config = dict(
    n_head=3,
    norm_eps=1e-05,
    bias='all',
    init_std_qkv=0.0214,
    lr=0.00124,
)
Each number is 500 + 40 x the weight over its row's rms, rounded and kept within 0 to 999. Layers, rows and columns count from 0. Numbers have three digits each. The size before them is the row's rms in percent of the matrix's.

# layer 9 attention query, 192x384, rms 0.0468, rows 179-191, columns 192-255
109:535443459520481442503515544463434554455459446508513476453563505506496551448546449456551530519469479483527584506432478540478471522467486480522513507523447541536528504492571527461428445451510500
104:453544540506519508501500485517538523499511500531464602495488452441516529469451489458488498518483447476429475506467446562465444574448507521549532465529529528506466492489470460557519491621532563
110:568505436425508542495517439577519478461518520431454518502531505476570445411500502483497560516496489403542545497593495477534437492487555468434534467458525520532512518493504557510517516464488461
110:477529483455470484464470516494422495493508472483535470431606507545535524515534525579478492422495519485522517528494505545557527486509507496545510473563494536486564478443500495504430473622476501
102:580494503423529514520530493558449518484460546425460522548513498496552462489508533515490429432495466429461486509555471458508463497519482485452405489506546483479484490486526503485523522556597499
104:413523529488492493507492483477447509465492515429472496501472448529515487384486514485517462470493457502425468591542534567519480491521466488525668486478398445471541498530510475467503477494540513
095:539484537513420499540468483507610461486514566458451536520500608521528510472473435527484470514551463506525509481489520485474477440497459475504523501444529463499511489579411495462572473475437491
106:531473484528485490433624529512520482485529510558455539401531527529461433555448490377476502604556426560489466543405504439512477498550525473559559511476512444525474478499453576499472447508498530
103:508501546429538506582475453455466481558411494533514545503505476566510472459396532463478446503467536480495454510560514477535485521552477430446457444465565471500427469498538464536511478576540516
095:515488533507457518505512558528457522483505423544575460502470490485490479544441517431399517482514520502542544506485523520495487522505532485493442459453510502538508496401519490542518486453489542
103:513520466461431466453503453485527526543502489602560443460455471518522478563534479530461476494497525489521519523506519545483501424544538449433474481514469546531496551483479503555463549527466477
111:526527514497481505469515473580532554393486488461490383543518544523490509570462516436458468498561459442564479460520482472557376558506478514494415441492495468482461450427525463553479477523499522
108:444458567523474486465476482473531449517549429541458480474490520405448498567508462521513491528484501486467497502413520489494483445503449479496568424468471536548484441526505476480511510450474497
# layer 9 attention key, 192x384, rms 0.046, rows 179-191, columns 192-255
112:532458447470520496508451520526456511463554486484515473441585557548405490518518497485567541605462495432491517524414588575531431558513568549499517523490480516479505543556500563463497473473470503
108:462477476482471488490495524437488478513520495481513543486454546540543574475499430588484418433399510454490460480535460455503522497517505463551491562473507528522489528488517463462519476533533565
111:475579458508533479439529464489455422527555561458483493498516509441521492461488462487465511528549457529494527528486423527427553497570508436481498511500515497548478460514491522523553452494420498
111:475425515497407539471536525428492502486516446501518475474575461549452480472524585501483469489531483492458443489431534514453557482543536506525545453508542505494465491443549513567434475556499457
104:518491470457496544485486533476556472441465517511491455515421570501513517453517556488441578480513385485467476433588500491477435495512481518516439502469492545483401480489481488457479510515555496
106:466468491502466503521464481472371480504520514442496467535586515502558569430548551511502441501459486504523510543497506549515435592564510505459569525524501532545536570496482517569526475497465513
091:540465499465446490482508453504496507485505570429443563460512459513514438520520528491466510454577479457494547591493506528500520472495482513527464554541530486465530478407551451557522458489520444
106:527466501518444425525513422527416543520498522466531542499538463546485458581472409438438472488454453558481542518448439455557438552522520525511410509493475450533418532497418597450497388550509515
107:509515569494502488487504503488476410497433563527463506482451529527525545460527574466464516519495446536493488491466472477497454514469476532446502525549550506429495548532448540572513466511516523
101:482443445581472485512504565531451516538509482524546489525502537567488574487539460417536539524437510491529452518523521485529510510464546456483427518473526469608510487506522462470496519590557507
102:529528488474446487459538458525515518492487528585547569509557516480530550542509451466431538480499558542471462526435478547477388495484517474443480491490499471537558549548459467575516433511545480
110:471585473537551470543529471541528519483540524607496430470431484447461477515511501446519491505552484528527490370587512538557472504451525488402406476467488439529494503447489496468469524510449505
111:453441558497504577468485490525398527516516448534472544522527475424486457588537461500512471459524456522540548588546544497577527520485474456493585472533525539513587502597534450549485506436560537
# layer 9 attention value, 192x384, rms 0.0551, rows 128-164, columns 192-255
121:492441482457446462484452494483479507475488453547450448542478480491553601466527479460409529493550572540495521491507508520525559497509476461484463537445503553523549523497485515552462510485465538
115:577465460496533485514543471543461497492574416520579481475512535532450518523480468515494435579468497442516487542571487478492549590500496520533504498523417524483499461525556478476438509444507452
119:532468567493489509512520502523453505492516534451563496506499509500468581537469569507635513509524505434523512519518504479509552526519467467463544479523518530526450461509460518503485414476574511
118:502469494488438476497579535427508492533497467559464529446464514493539581480554481511553515469441453528566573527493486496540457497470497475466431474538506602520501523447465457524514485506493437
123:484477496466472552520488506489508468576448554529589548436505508438516457555426545507444487512469485509480474500487499579496545529544500542462496460471508454477506421480490489481514498541519462
106:372451435503454493521483502516462458491515519558484455484508480461503535563433484497526427466497436526482464532543520434512442423496520540499536497521486466456557499484549465519514481381489508
116:534487502473473502565628488554403443539520554526436516405488578398447498466522533428457454519509475540504470478485446503495418487487523492505477480482528545539502489456511514554624397531519493
120:522459552435476463527529518528527454527472477479420440531508452494494482521466577522505506444505522495570520478465497496532465546509480475485479529499516529532445527464497418517577438442516504
117:540525513518517565467535582570515515521539448406454453522497495494584517462529451504496467455510504512490529500502476468431525436516461528439535548497466540494536509522518563460571484643546490
120:493494466518460512467476503516538525487478567518480496398506437495525487511476484564489518465583540515483499494491466524426557407493491469471501529554513502511439535552451554474496430496512521
117:558545470497532567467534373492427478557526420503465510416530409526451502490428532565473501546533520558519464521507521554522548476482532614551458527498573486536491481464503524420400498539512488
126:418502472522498519506524418481568497449480502530464491485438530455502530566538460556467456442513473420564499575479496539479526429511486512506548506505448487484467427485510540491413482464504555
116:447527500512462534471460444450516483460525428574437546453566500525489467584478523516544537520503499545497500448498473567538506397531514479531499578520484529535489494492520513496482486529520499
116:458529553586475514483597523498473462455521471531517504447528582534570473509515540491496533419437517553512488570499497485485530562465495531507490504471488515452499528491454401487570474435567482
117:506539481467563568480516540469459493571481524515462516502449506469493579467509514559552508515508518491466540513510516435494530441502536539507457555453490495482518491459495488530529517499474530
116:459525490478548467568456490522500589541413502451514501473491491488462550475459546483498541566532505487488478535557498445508496478522486515500525507482469529547470523549513500566533520534484495
123:516464539498456455528461534502554478513445491454522513510563506476528493459453494585535511554444461427469508418497490474528478508539505515487435508471460367532599443520505483524496468533481477
111:500479503616489518552523491465505514512508481524430556543495491512567497445496521485439570585493572541525518529499467575521499484400503514536506496516485454473483472517538559468494510427468508
120:494482502519553448526444533525451498546524559491470514553572428424502582475534462488524510466515487480571548520440506516504524457491570545481455590536475442471502547484505530434517462469449485
113:500430511444561511467485553536512491495553519500590502572498484538546457475504479543521483463464528425499501418457462431548496454506482530482474535513497530466495439555509604530470575527440502
119:523474524505491460455461522467552515515477436489591515495453472514498465519427490404523481529522415462469558491501489491518447503517506489500506540480539504492582471502521583524510507475570528
124:525520412427523512510526497393481510539540526566489442510467525541543429503494525494543488517467546498363468552506512448505612485445494487484457559510457512515518515522548513509477518502505511
124:577493484522554529508493485468435529497466438472539529487508544485437510462595489465496524480481538493409501542465493498522561518490539483477406453534479493558519434491461561562568494447430558
116:431515516517555518473488496544507443481531504474614567541436482483493503502454456473505505588450496564495541473480473454546505497497510523558483557486507572541508575426479481470429482479480509
116:528518522565432477524494469485537477492553459500457492532511518438570504500464475518507421489502488440401512410504468525505557596510534518513545569513486521484387428477452562488514483494534522
115:457494511479470524498567453497455508532537539523510527590463500466496475440548485521556558557531482450455512464522473529530513470519522449509523457586439543478479494496527500513555494403512477
127:433541515516529500471531504505526568491484535443503443472484522498441481490506554498601650471513490530561465448531501405535473462507518507460499481569481422476534478505480471464553511512442455
125:538485509486512536421459547535518498489468534571529526445557461423543541523463501505498558473444587430562475580539541470525527630479493540476521574495480480480413495490552502546474464465518455
120:516431489525519477444506523487489555502519422472552579492531469503472474474417514527485506476505428483553465505503527572567522522506546551521494456590500554387481513533486488507584514558497446
117:495455541496513522527487399524509482526503509555579531565428494525554440464513520474549548520466466540445503492523454499520557522445530561456574545499577535568496486496451593504525549599514566
120:430455552553503541529431484498449455496461481470511582516439465515452507418536420487547540526514515519443512480558514510452534494490462486484503425515467485479481574553512472513448465488502502
117:466570535449452507481499471511572539531456479445501368448488459461452500531485502469547539573509468607492542437472488497416498532475523506526452469523545484539544483501502459443484491517505512
120:450459574497428507536447445522522523545476391520477502477525522528480477468527555516506506490464519514447484505457508526495530493516549536492495511459506489607496476499511486508457507494444536
112:552453549443470501502460461426501475504481528484470584544546489523529558532494455567547538457503517532478488523484511478540533421477479479512400466524551467503481498582587510465487506471437478
114:474548465548509458529465526491518469497509518525601486389450547487553480495541506489515481517516457509464491466497466456546515494481528521498484527486478505505528588527459469431455481476479490
118:476485484547454501506500531480530474492481432506466550435509471529599499575504443450436501470511516510464442485512529432495450480495520480506623488443466486539462530556480464559486481521622522
121:495513506561437499459579419473475520436498465513435531489527571511570453511511518562516474492505478512484463549532458503440464492512478485513498494549515499440417524526529425562515494481504537
# layer 9 attention output (transposed), 192x384, rms 0.0569, rows 128-164, columns 192-255
130:492492499486565508465530498436434532491552493506473497523505502512545496494501504493506540549521515520385479461506556503482396481454543504509560448539503464556496546470484509526487509467496476
122:545473501466484486525493505564527453480399490490444533483555476488445473542509447447498576561468513475481435512527398507511542502535474534480554602491482489476564509489516540476461401469468506
129:469537514466496476458490403540441458415562450549466439466544492470518456526478481513498501531539591543549471433554494550482393520497562458532445545552485470515522520460529531463559519508481558
126:501481546596503522561501487500505566470487476463529509546527516485520483541518471492511527471496493470419501502467483442495455485493441496571543564530499484489506565559509533538566467481487485
126:556546452476520435523378469512486488476550573499452525536476589510548416439480484569480460492620507469449541479486483471480493551509491481491469456489494509479461441420481572468522467537518498
115:496475527469555399482443455565506481490439442502476427440412459536541522430492520483530505446420473534533564498478442512478454486537472546446467554498537533465468480459513432532517438554504534
131:453559520457585516473499523490517577571481544554480540483473541491482498519507476478477497402413556492465514463428548505489523472550562512423475503484492539505451408512478539418467521452476436
127:480508531515502599528521517471492551477457548471539445470455484492491532553449460565486547518476565538516537489453519566513439489449496504473493499494521512503520480528459432487519454489499513
126:546472471499454523581538481479438459476464503544554473455530553519527508543504546449426469458545549555463519495505491559493480459520415493523479455546529488437497493504521523479474521514509398
128:519464476491587585504492543466336495492506504499513440442489466434525529487480383498491426489516516465520525514508490553455474466444533512549500450474487465506505554557518472480429449488479505
119:426538498451515515480475521532518453475442502539452508473469480632499436500523522538468521576548534449515527524507527453459538558488524511550397457514541437504533566525464520547530489549560534
128:479521486535538411490460543513399553493546507486478469450496521504550542469444503485444488553466522522471474491523479554496487518452513516462477447480507528479500490455530536469450445487481476
119:487571522539530468474435509442446483509451442525487525482518476507487492534481498489489517459498435528521472503537467474492486512578460504447452529502472493465504516459460564495522454472440452
128:521563477487450438498556485553493484535454457493496549520519501553571501547500449501426515516517542501506490502479446477465516477454488559486519480499498518513476508498512539505439523445529492
114:461498554461511448501541547464519471481456521438510474526436448473565501511518543582463590435502480436468534521513497537575530615485556559509490530497503514493503530476476467515513608431480450
120:438416473544427501462548533514547478521454457528459510392467460534483466518490504506467462533474529505487516513424519502501449472500537478520524496433484567537510434439493464512508471482480573
122:473435528488547476562525509467465500482613449446528477525477483383588461500496548509525519553486490558479542438457507451502514485482456548529577503535498487407515553544531469525532542520533529
126:507510415557559508430550536564513543538569480484487424539473495525465442504561460496544492510492488496477495508489503472467438491542454431508498413456521496516539489480540566555472535551509535
129:463497518479554499440520447470469393473482501419493494450487533538461498518449609441496420474590575551508532482487447433455553499494549475483474456536517551441461489515508502529507445559478515
126:452426511464396500520566549516471436529508558495491582468556494473489472493499518415437540532492489481501474532490498484530538457475550463525535521462502475505540584508528541461446472460449489
129:519507551478535532565499446516550531511555463544477521521449477465477429480453489570499574558431521491525499468495452469490464489459595519529489513494539485523453511470483528536562453510496426
118:575502467481446480473517453530495428486544483533468521516512460504539500473498499433521507531550476516541509411512497469535541551433489474496487599470448551482535474539543489551530443463490490
130:531483526529468499485476483461510514529577453504459472476487540513518494447492464444478566547500582508623467479486571509546538538562542511475507541540506473470502460552487506432461498469509521
125:473553556453455486513508388460458445488423528425501450467513518487481539541450531553530516573500479524532534501496485469504490538513490554504501419503479523478500490487467456526462457526562487
127:565535430508560546511455490570567482574508513458466488553497414556507472531539454462517529475540487504508477486513453466463483500624582481524472490508548503428420535445496493496414548472484528
118:511573516591429528622494466486518528483544535502527494514429528567540571504440498444500562474519495482460472466439474502520567456456500505480473498511498515478560488497515469547535453574483577
106:528439529467483533457472583561536485429462512474486599464491505526518532472532426520521500504487551507482436481468457438501520506515506540584498578524511519524505491487480478513493584522498583
132:488531496477484482472513486460567521508508519419545419448507494411546488457422542524537471522520546505409461480555499508517504506516424512471484518503528507559492554545552564563530535495541498
129:470536413452534488401493544558585489466507540489528493504553438519546500496532525498478507454543517498439510477487507482502489495511505513549530516424481594520559603528532502510504415509467571
122:523547463501482545474482430531407534506490506481520487544547463487473411469529521482510475454531501547479506541489529539510589519532501534522530492561475555483540524529520431512526478482543528
124:498488457487525494440535433515611459498520531530460554486585537498482437500502486466504407439501537517452509536526490448546543454498513496465495511543488473501509536549545438516535448545475470
129:492444484495420442525492497541510581518465481560480455545503430512520506511556531544495423567492471503535550448455468482537473515475547459494535518570524492473513435541510529406491494430524459
133:484502486501457505510487515498498510524494388497485526505389497535509512517462503502470436488525455501527526554481528503458539525413488519499487523555489528468406462467500453585505559519537530
123:507450583559534466490429416482525439550515501454536619502422466492517645506512461530490469423514503525532509568561469521574465519446490504495490453565507587462523506449503532476508566518493513
113:489506542556498528472461412524492495480445469420460540534469479478481508506433527508564512457350495519463522492530474493497497456507513505511532485500488517446436474507455457406535476516477497
122:499423421492524489523483512468543516505535564463493538519497565417510553475496560554496488439505430503535510524556486517521458553505482491543526503487499509503547543485496396539470442479431487
132:524489538561506576523543541503546532547502491382529548489443490435467481485486447499499466518594525473512453466455491493552489454489518543494490557504533540509485462521497494452546509420447505